{
  "qk_norm": false,
  "init": "orth",
  "max_steps": 2327
}
Each number is 200 + 20 x the weight over its row's rms, rounded and kept within 0 to 999. Layers, rows and columns count from 0. The size before them is the row's rms in percent of the matrix's.

# layer 6 MLP up, 1024x256, rms 0.146, rows 230-256, columns 0-255
098,173,212,200,215,199,238,204,184,183,193,183,219,199,228,228,234,203,180,199,175,185,221,203,182,173,205,184,186,195,189,172,232,190,197,210,216,201,184,213,204,200,218,203,224,188,194,172,182,230,195,157,225,162,217,232,228,179,190,194,221,196,176,186,178,201,219,189,196,183,199,205,206,180,207,200,187,229,207,178,194,192,164,148,190,209,205,198,210,195,202,186,183,186,171,171,169,181,169,226,167,214,252,215,191,220,196,184,192,205,192,216,222,169,214,213,203,211,182,200,193,204,218,239,200,211,208,206,173,204,217,245,167,195,194,186,206,197,213,197,201,164,214,177,193,198,183,196,203,214,221,250,214,225,214,213,203,223,172,174,210,253,195,180,210,217,198,182,172,220,186,197,220,195,185,194,212,196,222,219,189,219,150,193,203,183,224,197,194,209,152,213,236,207,191,213,203,203,201,200,190,177,217,197,224,194,206,195,226,212,218,188,236,168,182,199,204,201,191,190,201,180,203,156,197,192,213,207,179,182,196,236,226,173,236,190,191,207,203,255,211,177,185,218,227,216,151,180,164,210,172,170,227,157,222,209,213
096,179,205,182,215,175,221,209,173,195,166,210,219,181,208,232,210,170,166,188,208,170,200,214,187,199,190,213,206,216,200,196,214,207,199,191,178,184,213,209,203,202,193,202,190,211,203,177,226,195,197,201,184,219,218,203,191,215,224,185,195,221,200,233,246,190,230,226,213,191,198,183,210,171,207,205,194,209,234,238,180,212,234,196,221,203,168,185,168,206,189,182,236,208,177,225,185,230,231,185,195,197,210,200,219,183,191,189,192,228,174,210,163,207,201,231,214,177,199,197,195,193,192,188,204,209,170,235,162,180,210,206,162,188,195,200,197,171,202,189,195,193,188,159,148,210,228,160,233,213,197,220,166,223,216,213,210,216,196,213,209,192,210,197,156,175,230,195,198,200,175,208,186,224,183,202,194,182,190,203,194,161,185,167,209,206,223,165,257,211,209,188,185,242,186,210,220,189,160,183,179,194,198,216,178,210,177,207,215,213,208,215,179,233,159,179,249,178,216,219,167,213,165,182,203,176,201,196,199,189,233,209,205,200,212,218,160,189,257,198,192,205,164,190,190,209,215,228,196,208,212,222,204,198,195,172,224
105,216,204,190,175,215,217,224,211,186,196,221,197,200,168,191,214,198,201,178,188,197,219,212,221,184,186,177,187,199,205,201,196,207,196,186,195,170,195,197,232,211,257,232,175,201,186,189,197,211,218,210,179,165,185,213,197,202,205,181,210,197,203,227,179,211,191,182,213,240,202,176,237,212,171,219,197,237,172,246,186,218,234,172,217,160,218,174,167,183,221,237,266,207,168,186,197,232,186,194,198,228,213,220,195,221,181,209,176,175,186,207,211,204,185,196,199,170,175,178,207,158,210,234,209,213,178,206,224,183,214,178,229,226,176,181,215,178,170,195,202,230,211,200,232,209,190,178,158,210,171,197,214,174,216,202,211,169,249,209,181,191,208,206,163,186,206,185,184,195,193,174,220,212,198,193,203,201,193,231,195,212,204,200,206,164,225,247,224,177,197,205,216,190,197,209,218,214,215,219,218,239,196,211,161,223,187,202,204,175,185,161,186,197,208,208,188,195,209,209,222,234,172,184,200,217,193,204,183,215,175,179,177,203,214,180,203,211,195,194,214,176,172,185,214,231,231,189,187,188,167,234,202,175,206,187,210
093,220,241,209,213,197,157,190,226,221,182,204,220,250,203,207,214,195,218,191,196,216,214,185,181,171,191,190,173,204,197,194,234,247,204,185,198,216,200,176,208,220,169,182,237,202,222,194,181,218,201,166,217,192,174,184,174,222,196,207,210,186,215,229,180,214,178,206,229,203,188,184,205,186,183,171,210,183,190,213,178,202,209,196,224,207,212,196,201,194,172,205,189,223,216,212,191,202,155,182,235,184,191,223,236,228,200,189,235,197,222,201,185,214,242,182,204,180,213,209,201,197,213,206,193,171,197,214,233,186,226,227,148,185,182,205,184,243,191,189,164,178,185,209,205,204,228,189,222,210,206,207,181,171,201,217,191,214,225,198,197,207,222,223,196,182,198,177,157,194,205,230,184,222,191,195,169,199,185,140,194,190,200,205,221,228,194,229,199,170,199,240,219,205,176,195,201,215,214,170,233,195,183,173,193,207,219,151,190,193,183,202,223,163,192,207,180,222,200,196,214,223,227,209,160,203,240,206,211,206,214,185,183,214,188,194,196,199,202,186,226,228,190,245,166,211,191,197,211,199,218,209,220,206,258,192,187
109,207,198,196,200,178,232,210,219,227,215,195,162,155,211,202,194,213,211,221,218,191,205,190,205,211,180,229,188,205,230,200,184,221,199,213,182,192,197,194,174,252,217,232,183,168,246,222,199,239,216,200,197,212,193,190,187,178,192,175,193,188,162,200,169,165,224,193,199,203,175,196,210,194,168,165,174,218,207,201,161,204,214,247,201,203,210,191,188,202,187,194,210,206,189,203,231,232,181,181,188,199,236,219,192,191,204,186,181,245,182,231,213,216,171,243,218,221,196,203,202,230,184,198,181,209,189,204,175,210,202,237,208,226,207,199,196,170,210,203,208,193,214,208,161,200,200,182,164,208,211,200,216,208,217,181,191,170,207,168,176,190,168,205,196,206,207,262,205,232,189,197,202,194,220,201,154,198,177,194,219,186,164,194,171,231,214,192,230,211,197,200,211,198,203,228,194,217,182,220,207,209,182,170,186,175,143,183,219,222,194,200,179,193,198,209,196,202,176,215,201,200,257,213,196,221,229,195,201,195,245,186,196,230,178,194,196,223,178,188,202,221,188,208,185,228,246,197,188,215,208,190,196,230,183,185,178
096,185,196,245,190,170,191,167,173,217,213,147,168,189,201,203,198,212,199,188,195,179,187,209,202,224,214,182,182,175,188,193,202,196,220,175,217,215,204,182,210,208,192,243,194,191,219,192,204,205,161,179,166,214,148,222,188,202,229,205,246,226,200,243,190,212,193,190,183,180,205,198,197,225,180,235,186,172,201,218,189,223,199,240,173,199,190,212,183,217,215,176,187,193,218,218,194,202,155,183,225,181,210,241,220,181,200,231,201,197,221,206,209,200,201,161,211,215,190,206,208,180,197,188,216,201,207,209,212,217,202,190,193,201,229,203,208,228,261,186,175,169,201,197,152,196,209,171,217,214,209,220,194,180,225,212,193,197,174,198,247,234,171,203,164,208,191,187,201,217,156,198,190,211,200,167,203,173,213,185,203,181,216,202,205,191,178,199,199,220,224,197,186,214,212,162,209,181,178,190,193,188,220,187,186,168,188,185,211,226,227,167,162,222,190,203,200,214,215,241,250,206,187,217,186,203,222,217,190,201,213,200,172,206,207,234,208,178,217,191,208,230,224,215,182,181,221,195,192,200,219,182,201,183,197,151,202
104,197,206,181,192,205,218,203,163,225,204,188,224,201,196,197,185,205,207,167,216,187,179,187,183,178,169,212,192,200,207,207,215,199,201,244,170,181,174,177,205,207,196,233,204,189,188,180,215,194,209,207,194,177,190,215,225,200,159,181,168,225,211,178,178,190,191,203,224,202,170,229,220,218,188,226,203,229,210,225,214,182,211,177,234,184,188,216,171,179,217,199,205,163,171,226,188,234,184,185,219,201,191,233,216,202,208,199,195,232,204,205,218,197,198,172,200,195,196,220,185,223,162,207,217,186,220,222,230,207,227,235,264,192,151,158,192,199,215,203,230,200,212,202,161,208,158,185,193,223,212,223,218,216,193,184,210,211,200,217,195,178,213,212,178,207,206,199,191,228,187,195,175,171,219,164,189,205,192,199,175,190,237,179,182,191,195,161,173,216,205,204,195,168,209,217,195,201,207,205,232,236,213,204,172,199,204,171,209,221,177,194,192,206,154,202,178,187,195,169,181,178,211,168,210,181,168,212,197,213,224,184,230,213,194,186,190,174,211,177,201,197,217,239,172,183,190,243,232,165,181,207,206,213,197,155,182
093,225,228,200,171,211,179,263,186,218,199,232,223,209,226,191,217,212,184,202,205,199,199,168,209,235,204,208,223,232,194,232,203,204,195,198,204,216,221,221,181,206,208,216,171,216,217,207,197,178,195,185,202,163,200,188,196,176,194,207,208,200,173,214,157,165,219,222,221,216,188,175,204,187,184,186,180,184,208,165,184,215,222,193,204,215,209,224,195,168,182,240,173,210,200,225,192,223,212,211,222,154,197,200,209,252,190,225,223,209,190,204,184,175,218,205,191,218,202,179,205,168,188,213,208,160,210,168,202,205,213,189,169,228,209,198,203,169,209,185,240,197,203,189,211,172,212,200,236,206,214,185,178,217,214,220,192,249,174,196,258,206,196,177,240,218,192,193,235,189,155,164,182,182,189,211,188,181,203,202,217,207,198,211,206,195,209,170,201,181,185,210,193,182,171,231,242,202,192,215,224,206,204,209,205,209,215,196,203,205,202,175,237,179,192,184,230,211,240,185,195,215,197,244,247,202,193,197,192,183,182,200,203,189,153,196,197,185,179,210,221,208,197,173,210,191,196,177,198,191,188,228,197,206,240,209,174
101,200,179,228,216,228,201,198,224,214,209,190,231,183,212,182,230,183,209,193,207,198,192,190,198,224,177,191,232,191,183,182,188,212,196,216,192,198,209,141,161,204,171,198,232,209,222,200,179,151,188,240,189,217,209,188,170,181,181,187,202,169,179,192,197,193,184,188,208,211,219,174,212,188,216,221,192,235,190,213,195,215,268,224,197,212,179,216,231,238,158,184,220,228,203,237,192,189,219,192,209,183,245,240,201,194,202,199,175,188,190,181,198,193,235,183,177,217,202,198,200,156,162,203,224,198,219,224,170,202,181,251,191,196,182,199,176,199,177,206,194,182,171,192,226,171,220,196,209,186,232,225,202,175,229,184,225,209,177,188,190,214,189,219,219,205,185,196,235,180,225,170,202,227,194,178,204,202,178,203,200,207,185,204,204,195,193,208,166,212,172,192,210,202,186,212,219,224,223,229,197,190,190,200,189,182,187,232,180,194,192,162,198,179,199,204,202,176,200,199,196,223,190,202,249,230,186,211,227,191,172,175,197,196,199,209,182,221,221,184,182,238,215,213,198,199,193,184,215,164,213,187,205,218,207,192,151
108,181,193,205,167,215,202,203,236,175,168,170,202,219,205,232,189,183,186,209,205,230,183,216,192,195,192,203,249,225,220,190,181,215,202,182,206,209,225,201,171,225,193,202,230,201,196,192,206,210,191,206,249,166,221,197,208,227,210,204,228,175,150,178,223,177,190,229,182,218,166,221,216,162,185,210,191,226,163,167,180,224,203,191,183,176,180,204,223,210,166,196,216,184,224,271,237,166,223,179,195,196,196,213,205,189,209,203,172,174,206,223,176,200,223,195,217,197,232,233,163,174,203,216,230,229,189,202,195,199,202,195,206,204,182,180,215,180,222,193,220,188,210,223,201,201,167,220,169,208,180,226,177,207,194,195,179,226,221,173,230,210,146,182,224,214,179,188,208,205,208,191,206,211,200,213,175,217,198,228,199,193,208,196,227,161,187,199,220,228,217,185,236,207,195,202,202,185,196,213,213,183,179,210,214,198,215,193,190,203,189,206,186,163,198,213,186,199,178,214,213,181,192,191,179,185,184,221,228,200,213,188,186,215,188,176,154,221,237,189,175,231,230,186,164,189,181,206,211,215,195,233,207,211,197,204,216
099,197,194,197,216,190,213,222,222,188,187,188,247,202,246,230,203,204,194,216,158,221,180,200,221,221,195,235,197,209,183,178,189,180,205,211,216,194,197,217,203,176,199,199,168,171,175,190,210,220,199,231,210,176,204,227,169,213,156,211,221,203,182,201,184,235,184,214,230,226,166,204,207,217,177,195,191,189,242,206,250,200,212,223,205,186,186,202,187,202,188,244,156,187,228,247,208,213,171,177,224,200,201,192,211,200,205,209,178,191,205,200,191,241,175,219,200,157,164,213,248,169,225,220,216,188,190,179,169,175,191,171,234,217,216,215,207,190,216,185,233,207,205,179,199,197,180,172,219,201,200,180,226,192,200,206,200,204,189,195,177,200,176,217,168,223,165,209,210,186,192,215,185,225,171,200,204,203,179,190,240,188,170,192,194,204,217,192,225,183,171,208,195,170,196,192,162,197,212,160,212,210,206,223,181,177,169,203,215,183,203,164,167,200,197,184,212,203,212,219,199,209,242,182,186,214,161,196,219,194,191,188,178,188,206,206,235,183,201,195,205,209,176,235,212,213,199,198,170,222,225,176,192,200,201,182,175
107,201,208,169,231,228,182,202,208,194,200,220,213,218,215,203,208,197,216,229,218,208,205,214,204,239,195,168,194,190,199,176,183,206,226,218,182,221,201,196,211,226,217,206,168,182,198,212,203,230,200,176,191,214,203,205,206,159,186,207,197,174,212,198,158,224,220,210,195,168,198,182,185,172,197,213,207,184,183,167,163,195,226,219,192,172,202,192,204,189,214,221,216,188,209,199,182,200,212,229,207,204,247,200,201,212,196,205,196,201,179,220,203,230,195,234,229,219,210,199,227,186,243,192,187,196,190,189,218,214,171,186,224,201,186,181,189,196,187,203,159,188,207,189,206,217,187,219,207,182,205,218,241,224,219,177,199,206,224,228,181,193,171,140,171,202,245,181,151,151,206,187,172,198,182,246,190,196,189,195,200,196,201,147,217,180,191,226,150,175,212,211,208,199,167,200,152,212,213,189,210,162,170,166,198,177,163,188,166,195,183,223,193,179,186,195,194,231,205,208,205,199,233,191,193,197,216,232,206,219,207,241,159,193,213,216,222,201,211,199,204,192,203,201,206,197,200,222,197,197,222,201,239,212,191,240,207
109,234,250,203,205,224,216,209,200,219,180,208,222,187,226,213,181,188,206,169,187,214,262,186,213,197,200,199,199,222,194,214,194,161,185,197,183,208,217,180,176,196,207,212,201,190,178,211,193,186,168,199,239,187,197,172,207,212,193,197,213,183,193,209,202,194,178,232,260,245,186,198,221,180,225,213,184,198,194,186,199,216,208,203,206,154,157,194,186,191,209,224,233,197,219,180,197,169,203,205,192,215,208,182,213,191,224,197,226,198,224,236,204,228,182,191,239,188,239,213,193,195,202,196,195,181,188,191,183,189,209,215,201,210,208,213,232,201,203,221,196,248,167,201,180,223,196,207,184,190,196,195,180,210,166,174,217,221,192,189,192,207,180,238,161,208,188,195,217,223,168,177,210,202,247,225,222,206,198,202,251,210,197,229,208,161,204,176,198,194,203,213,231,206,188,213,181,192,189,196,200,211,201,217,164,160,191,212,180,185,242,170,185,154,225,240,193,227,169,210,214,187,189,194,187,241,200,178,203,185,182,177,209,174,186,200,189,207,165,162,223,219,207,192,187,227,205,189,191,201,209,191,214,174,176,186,210
094,187,212,194,180,188,163,190,197,212,185,178,154,191,219,189,193,165,221,173,199,160,205,216,180,244,222,181,217,184,214,203,201,210,249,180,225,188,200,189,181,223,198,207,213,193,206,204,199,204,227,203,226,167,203,197,212,200,212,190,201,212,205,153,177,220,252,187,189,213,228,216,211,204,198,222,180,196,225,191,180,211,198,199,182,199,225,264,233,198,217,210,209,232,206,199,150,202,213,196,172,187,207,164,182,172,196,205,192,165,190,192,191,207,176,205,208,195,206,218,214,212,200,199,183,190,196,185,190,186,228,192,192,172,204,229,162,174,204,186,231,189,232,178,184,209,223,196,215,206,209,211,191,216,226,198,240,208,223,207,243,180,203,202,196,221,234,188,191,198,174,163,180,201,203,209,216,205,168,197,191,165,208,205,214,173,233,207,147,208,185,218,164,231,171,205,229,199,216,207,206,224,174,209,179,178,209,193,200,202,201,195,153,201,204,214,210,176,186,202,243,199,219,179,177,237,213,163,189,200,202,157,169,217,194,189,221,205,221,210,177,249,228,198,191,215,203,221,200,178,192,203,190,203,193,195,212
105,195,174,229,235,201,212,191,194,219,218,165,187,205,197,187,183,222,191,179,230,194,202,187,204,205,225,234,189,186,237,193,206,206,216,212,218,192,212,227,202,221,207,172,211,182,213,217,187,219,252,206,220,209,216,241,184,163,208,225,187,178,196,180,191,196,214,195,187,203,210,229,222,197,165,217,181,196,211,221,219,180,178,207,244,205,202,191,190,176,201,180,136,183,193,198,214,181,195,200,197,195,235,157,196,177,203,172,200,199,196,233,202,190,184,224,227,197,201,190,212,211,204,204,222,232,201,189,189,206,217,202,231,211,163,197,212,210,189,182,172,223,197,199,221,229,166,189,212,212,254,230,208,192,220,217,202,191,227,219,168,200,214,175,200,171,151,230,198,209,203,176,224,224,184,190,205,187,207,193,179,196,239,224,237,168,211,180,189,177,164,215,180,197,163,176,201,208,236,170,203,194,213,174,213,215,214,187,184,210,205,171,178,202,242,193,209,190,170,203,213,208,248,218,216,194,231,181,168,220,206,204,193,188,173,204,182,187,183,201,210,210,185,185,221,210,188,197,189,187,197,168,188,181,176,163,243
109,186,241,182,209,136,211,199,207,219,206,174,212,174,191,206,201,220,188,196,166,171,215,204,179,201,176,175,210,234,171,216,183,223,234,165,178,204,171,204,209,205,182,191,205,218,182,221,161,201,235,224,212,199,207,215,190,233,201,210,179,191,196,200,207,196,192,227,157,180,168,222,192,203,209,204,231,214,182,165,240,179,220,207,180,183,202,213,192,211,184,170,225,210,226,243,224,195,222,201,201,222,204,193,204,212,203,201,203,181,216,198,194,218,185,231,164,189,199,211,203,215,165,245,179,178,187,210,205,199,205,204,221,205,218,207,204,179,194,200,192,189,183,185,208,206,177,206,166,188,201,208,196,234,212,211,187,163,155,190,209,205,203,201,190,208,226,234,193,212,198,171,199,182,189,179,206,175,229,172,202,193,161,202,169,194,192,224,223,198,153,185,208,190,197,216,198,183,185,229,188,149,186,207,196,208,204,193,223,196,161,202,206,186,213,177,196,191,230,190,197,197,188,155,214,217,225,191,223,211,228,198,224,227,224,187,196,188,219,228,204,232,188,190,216,208,183,245,192,230,198,240,221,222,235,153,206
096,212,221,216,194,200,184,179,211,182,173,208,157,206,216,195,213,185,247,223,207,206,216,230,212,199,216,221,234,171,211,166,195,191,209,219,236,204,175,199,202,200,199,233,219,199,225,202,184,189,221,216,191,195,170,200,157,200,184,218,194,175,236,186,202,191,190,206,205,197,202,202,192,205,161,204,154,244,191,223,198,172,218,211,213,197,178,193,173,215,173,205,214,243,185,208,199,215,181,203,201,179,211,176,225,226,191,222,178,230,218,204,189,176,174,230,192,201,166,205,211,157,204,224,236,180,198,196,176,193,171,221,205,187,183,211,203,236,196,228,218,193,169,208,186,217,176,189,173,196,203,207,179,207,219,185,200,211,188,196,201,180,210,175,191,197,183,193,217,172,180,228,185,179,204,180,225,218,229,209,207,230,185,201,186,182,181,180,219,192,209,189,160,220,176,175,219,164,176,201,206,187,190,152,217,207,246,196,229,168,197,204,209,180,209,202,151,243,176,200,186,170,188,233,190,170,192,209,213,221,206,206,192,189,190,240,158,204,174,222,173,220,184,211,183,198,191,193,190,201,175,217,209,170,227,206,232
103,226,188,195,236,187,175,257,224,179,181,188,185,196,206,208,194,204,212,210,178,170,121,175,215,178,188,189,212,203,188,162,187,216,173,194,204,187,202,158,209,194,158,226,174,214,208,232,213,203,157,207,226,189,217,208,226,204,211,203,225,206,224,198,193,230,162,209,201,193,184,187,195,223,179,204,223,196,196,232,204,198,196,167,175,204,188,212,185,202,210,223,211,234,201,187,180,214,167,209,201,201,235,195,197,184,161,189,209,214,204,197,199,189,235,206,186,182,204,222,218,181,210,208,227,214,224,233,201,201,179,201,185,192,223,200,207,234,187,161,202,162,204,220,221,202,198,218,184,173,217,175,229,206,194,211,176,193,178,177,234,194,201,206,202,180,235,194,203,183,208,165,203,189,207,226,197,179,199,198,188,177,166,176,186,178,206,129,219,205,203,197,212,216,203,161,212,227,213,174,199,228,207,165,190,202,197,193,205,209,172,233,183,197,177,223,220,200,184,216,190,236,212,205,199,168,170,196,223,217,213,187,208,230,185,188,189,218,187,177,226,189,205,233,222,232,185,155,188,199,188,191,212,201,199,202,198
100,216,198,182,196,215,188,188,188,164,208,186,197,211,205,207,175,222,203,163,225,160,201,231,218,211,146,218,220,179,181,196,204,212,234,169,200,195,171,184,193,178,200,212,203,173,228,165,210,215,219,222,193,196,214,211,223,216,205,210,160,207,204,219,205,202,217,197,199,215,206,249,209,192,238,183,191,194,182,179,200,215,213,183,194,192,217,220,186,160,229,172,212,212,211,224,203,210,198,208,192,186,171,198,184,210,184,197,216,180,184,197,206,197,186,168,225,220,181,202,204,184,197,231,205,184,198,187,199,192,179,205,200,219,208,180,180,192,199,217,211,210,183,230,179,205,188,209,214,183,207,223,189,196,171,221,197,204,208,199,221,184,231,174,206,185,213,184,156,208,232,193,212,187,167,218,222,211,183,214,232,199,170,224,161,172,202,203,244,197,220,174,202,199,212,197,172,215,193,163,208,214,179,244,185,219,209,183,199,208,177,184,210,203,161,209,176,236,169,208,189,221,252,192,211,203,210,182,156,191,189,228,163,179,226,229,213,209,148,223,196,217,209,236,209,219,213,175,213,162,211,209,231,175,189,202,259
094,232,229,211,192,219,198,207,203,196,185,184,226,220,211,197,174,190,197,186,200,219,180,190,205,161,200,219,204,202,227,197,198,214,206,210,178,199,221,194,214,233,206,205,201,190,186,205,169,188,174,181,225,162,196,221,187,188,224,190,186,195,215,203,179,193,182,208,194,198,234,200,245,234,186,224,199,221,210,195,207,216,174,194,219,184,198,221,232,155,194,204,188,205,179,217,153,188,217,167,195,198,198,224,235,219,211,187,195,208,223,184,203,211,178,180,192,177,225,210,168,223,216,239,207,250,188,202,175,231,172,212,171,219,220,179,218,211,178,211,212,218,186,208,178,233,219,200,220,173,187,182,227,248,235,210,162,164,161,157,207,186,158,199,190,188,221,184,187,226,164,195,219,176,205,208,182,184,168,198,195,206,195,227,200,223,231,206,202,211,192,196,216,196,213,216,193,228,214,190,174,211,202,214,205,174,212,196,206,186,200,196,175,230,171,182,207,200,183,224,199,182,217,186,145,149,183,158,187,182,203,200,182,199,183,174,193,215,166,223,194,171,219,194,214,177,189,221,165,225,209,188,186,190,200,192,168
115,191,209,171,213,226,198,183,186,242,202,202,209,160,223,235,164,185,181,204,188,160,225,175,206,207,186,195,171,209,206,209,200,209,240,189,209,165,158,209,211,210,231,172,244,185,243,196,161,224,198,177,175,218,238,217,197,195,204,189,168,209,209,220,223,199,210,171,174,213,159,191,208,239,200,177,146,184,248,231,192,177,195,186,196,196,181,221,171,174,191,181,186,219,174,151,168,207,200,188,206,178,179,180,224,208,182,213,203,204,212,188,201,165,214,209,178,186,178,217,193,199,189,196,204,180,198,227,237,198,180,198,182,180,181,232,195,166,194,200,213,232,200,225,217,188,201,208,217,189,218,198,225,236,214,213,213,192,187,180,200,217,210,194,199,245,177,162,174,200,168,166,199,184,200,165,209,189,200,226,176,168,192,210,194,222,204,226,210,160,225,195,178,206,193,204,198,195,188,199,186,194,236,221,203,211,207,218,193,176,221,200,183,236,207,180,204,195,201,186,193,187,191,201,224,213,215,208,196,198,225,183,198,223,221,215,200,214,199,185,189,208,207,196,211,194,179,187,203,243,183,191,216,188,242,222,206
101,202,231,216,206,208,166,179,212,177,240,172,209,156,178,199,178,186,223,209,169,196,230,203,190,204,204,197,185,201,229,230,193,207,189,203,190,188,234,206,188,199,194,235,187,213,163,244,233,208,179,210,211,191,183,199,182,193,216,196,183,199,222,194,192,188,172,146,191,204,200,195,182,245,230,210,227,215,196,222,196,154,225,214,181,211,194,189,221,197,235,184,205,180,170,192,210,217,220,200,211,187,205,196,218,186,198,179,188,182,177,206,199,188,194,203,226,189,208,205,188,171,189,202,236,188,168,204,195,192,176,200,198,221,184,174,198,201,265,229,160,260,202,209,208,208,176,214,179,234,193,186,198,220,194,210,178,180,193,211,219,206,185,196,176,204,226,194,215,196,201,196,193,243,225,195,203,221,218,207,187,181,212,172,193,161,196,210,176,190,205,233,201,206,195,208,240,189,173,193,181,188,193,188,234,210,199,157,206,203,168,208,207,198,217,192,221,176,174,226,226,212,257,194,211,225,194,178,189,204,192,207,173,205,186,166,205,207,170,203,187,175,196,259,192,210,207,205,201,210,170,239,213,215,174,190,191
100,200,175,189,194,186,218,200,180,198,217,167,226,213,189,190,201,194,222,176,249,194,135,186,181,206,187,215,166,191,169,191,218,183,206,203,177,210,200,213,206,220,172,188,219,182,233,200,211,214,210,208,209,219,205,221,214,221,140,220,196,196,213,182,234,204,208,211,177,219,174,228,218,223,180,203,228,183,206,171,201,197,202,192,223,225,233,167,198,215,200,246,216,193,212,190,216,184,201,172,214,164,214,201,196,247,243,183,223,227,216,191,198,186,199,181,200,229,169,193,161,209,215,210,189,231,201,210,205,185,190,211,176,226,182,199,179,225,185,212,213,218,197,203,246,192,199,210,191,207,190,212,161,153,202,220,162,210,235,220,176,226,193,182,201,214,228,171,178,158,203,178,173,191,229,216,227,192,217,191,186,202,202,200,207,213,197,231,215,203,187,209,176,213,172,167,201,184,211,211,205,149,201,210,203,213,197,186,200,199,170,198,192,224,167,226,190,211,202,204,188,181,163,239,175,187,186,220,178,201,228,181,206,165,191,191,211,198,208,212,198,234,202,230,205,212,209,198,235,168,208,210,199,208,191,189,194
095,178,190,222,234,189,178,197,164,200,205,172,190,227,231,222,178,185,187,198,203,199,202,227,206,177,227,200,203,178,226,196,163,201,192,206,185,142,225,218,181,230,220,223,173,154,247,181,178,201,214,198,205,215,191,199,196,193,186,221,198,241,181,186,216,182,208,194,176,194,187,184,206,198,219,204,185,188,223,175,211,186,168,209,229,240,200,204,230,186,208,191,175,218,233,163,213,174,222,216,191,211,198,204,221,193,204,204,168,206,127,199,191,183,208,196,207,204,214,208,183,214,189,194,202,248,198,188,202,195,177,240,218,212,228,175,184,221,196,211,203,237,197,198,224,189,195,175,209,191,188,208,233,195,238,162,175,210,211,186,207,202,175,224,203,190,187,196,233,226,206,183,204,188,168,223,183,171,173,197,161,177,208,204,177,191,189,193,205,228,195,219,193,194,191,173,186,215,214,202,217,208,189,202,193,205,205,186,202,210,191,207,207,231,225,197,211,166,209,201,199,178,191,182,236,177,172,189,195,163,177,229,221,221,152,186,184,192,172,225,188,225,169,187,184,194,148,223,189,186,200,183,221,222,225,203,196
100,192,224,222,237,178,195,216,178,196,219,159,179,186,197,235,202,220,216,177,202,177,177,210,193,164,194,186,177,222,187,192,209,179,185,179,179,191,223,218,194,158,165,200,169,215,196,176,155,209,185,194,240,246,208,183,169,202,223,208,178,209,253,203,187,218,175,223,194,155,184,183,187,228,212,194,178,273,203,230,201,194,189,190,219,176,201,180,169,228,191,192,186,236,210,192,184,189,193,191,207,221,232,204,209,194,231,210,240,211,193,193,211,205,199,192,197,199,168,215,201,189,199,191,183,175,180,229,185,154,214,214,218,206,211,210,200,220,189,201,169,206,190,189,181,220,186,224,218,214,216,218,219,229,213,219,194,182,195,224,216,203,220,177,172,185,189,183,162,195,179,189,176,219,216,222,189,198,216,223,223,182,190,192,216,205,185,221,198,169,191,185,153,201,214,156,204,191,211,232,171,190,191,196,228,220,178,175,211,195,176,192,226,203,212,225,213,210,183,192,230,178,227,206,186,213,182,191,209,196,190,212,193,203,209,218,166,185,206,187,188,196,187,213,180,254,181,224,215,220,190,202,185,205,171,180,193
094,195,194,236,193,187,197,210,212,183,183,194,171,230,215,162,194,176,191,212,221,212,170,162,207,189,195,234,217,224,220,190,239,236,207,225,230,173,217,228,220,173,216,207,197,214,185,210,207,174,189,214,231,208,181,182,195,218,232,177,163,232,201,235,230,177,214,206,197,206,208,155,197,185,191,225,216,191,211,204,201,191,190,216,192,187,171,176,217,211,206,183,214,230,173,168,221,200,191,188,189,218,185,195,189,184,212,207,175,201,179,183,170,195,215,213,183,200,200,234,212,222,202,230,195,218,196,192,226,224,190,200,248,204,206,212,162,202,170,221,180,175,186,217,175,230,187,196,186,212,175,192,169,172,197,185,202,196,190,229,172,209,201,235,213,190,185,185,208,204,193,199,204,212,193,175,182,203,153,190,209,235,200,211,193,199,193,200,152,196,215,153,211,183,201,179,226,186,192,223,150,203,195,147,233,220,206,195,225,235,204,230,197,179,204,196,197,223,203,199,187,170,172,199,219,221,206,205,190,192,170,203,150,193,196,175,206,163,201,190,204,204,232,190,224,203,213,209,213,158,229,201,226,223,198,199,171
104,215,156,229,178,194,195,205,171,187,154,180,177,220,231,222,206,211,194,196,193,187,194,224,203,208,194,190,187,197,190,211,191,184,235,245,177,203,230,203,163,194,168,205,201,208,206,210,149,202,221,173,200,189,213,194,196,180,227,224,179,190,211,219,201,205,251,177,227,218,200,200,166,192,220,187,213,203,211,205,237,245,183,202,204,229,188,194,206,218,220,195,221,204,224,177,214,232,214,240,224,227,196,199,195,199,210,188,176,207,214,224,193,171,169,184,181,190,172,199,172,194,215,200,193,213,181,187,191,213,180,208,188,200,146,226,244,205,208,247,228,184,203,210,203,221,206,207,179,211,189,206,189,195,237,203,201,173,151,219,204,185,170,197,238,184,213,185,180,205,216,190,171,213,214,177,198,207,191,195,218,207,165,201,203,209,188,214,197,201,232,223,237,191,226,220,219,187,177,175,175,192,193,210,239,203,158,180,192,180,236,236,205,200,188,181,205,211,174,201,198,180,194,224,214,179,197,226,210,166,168,177,231,223,217,189,211,163,214,215,195,169,193,206,173,231,202,215,224,195,198,209,211,185,217,208,205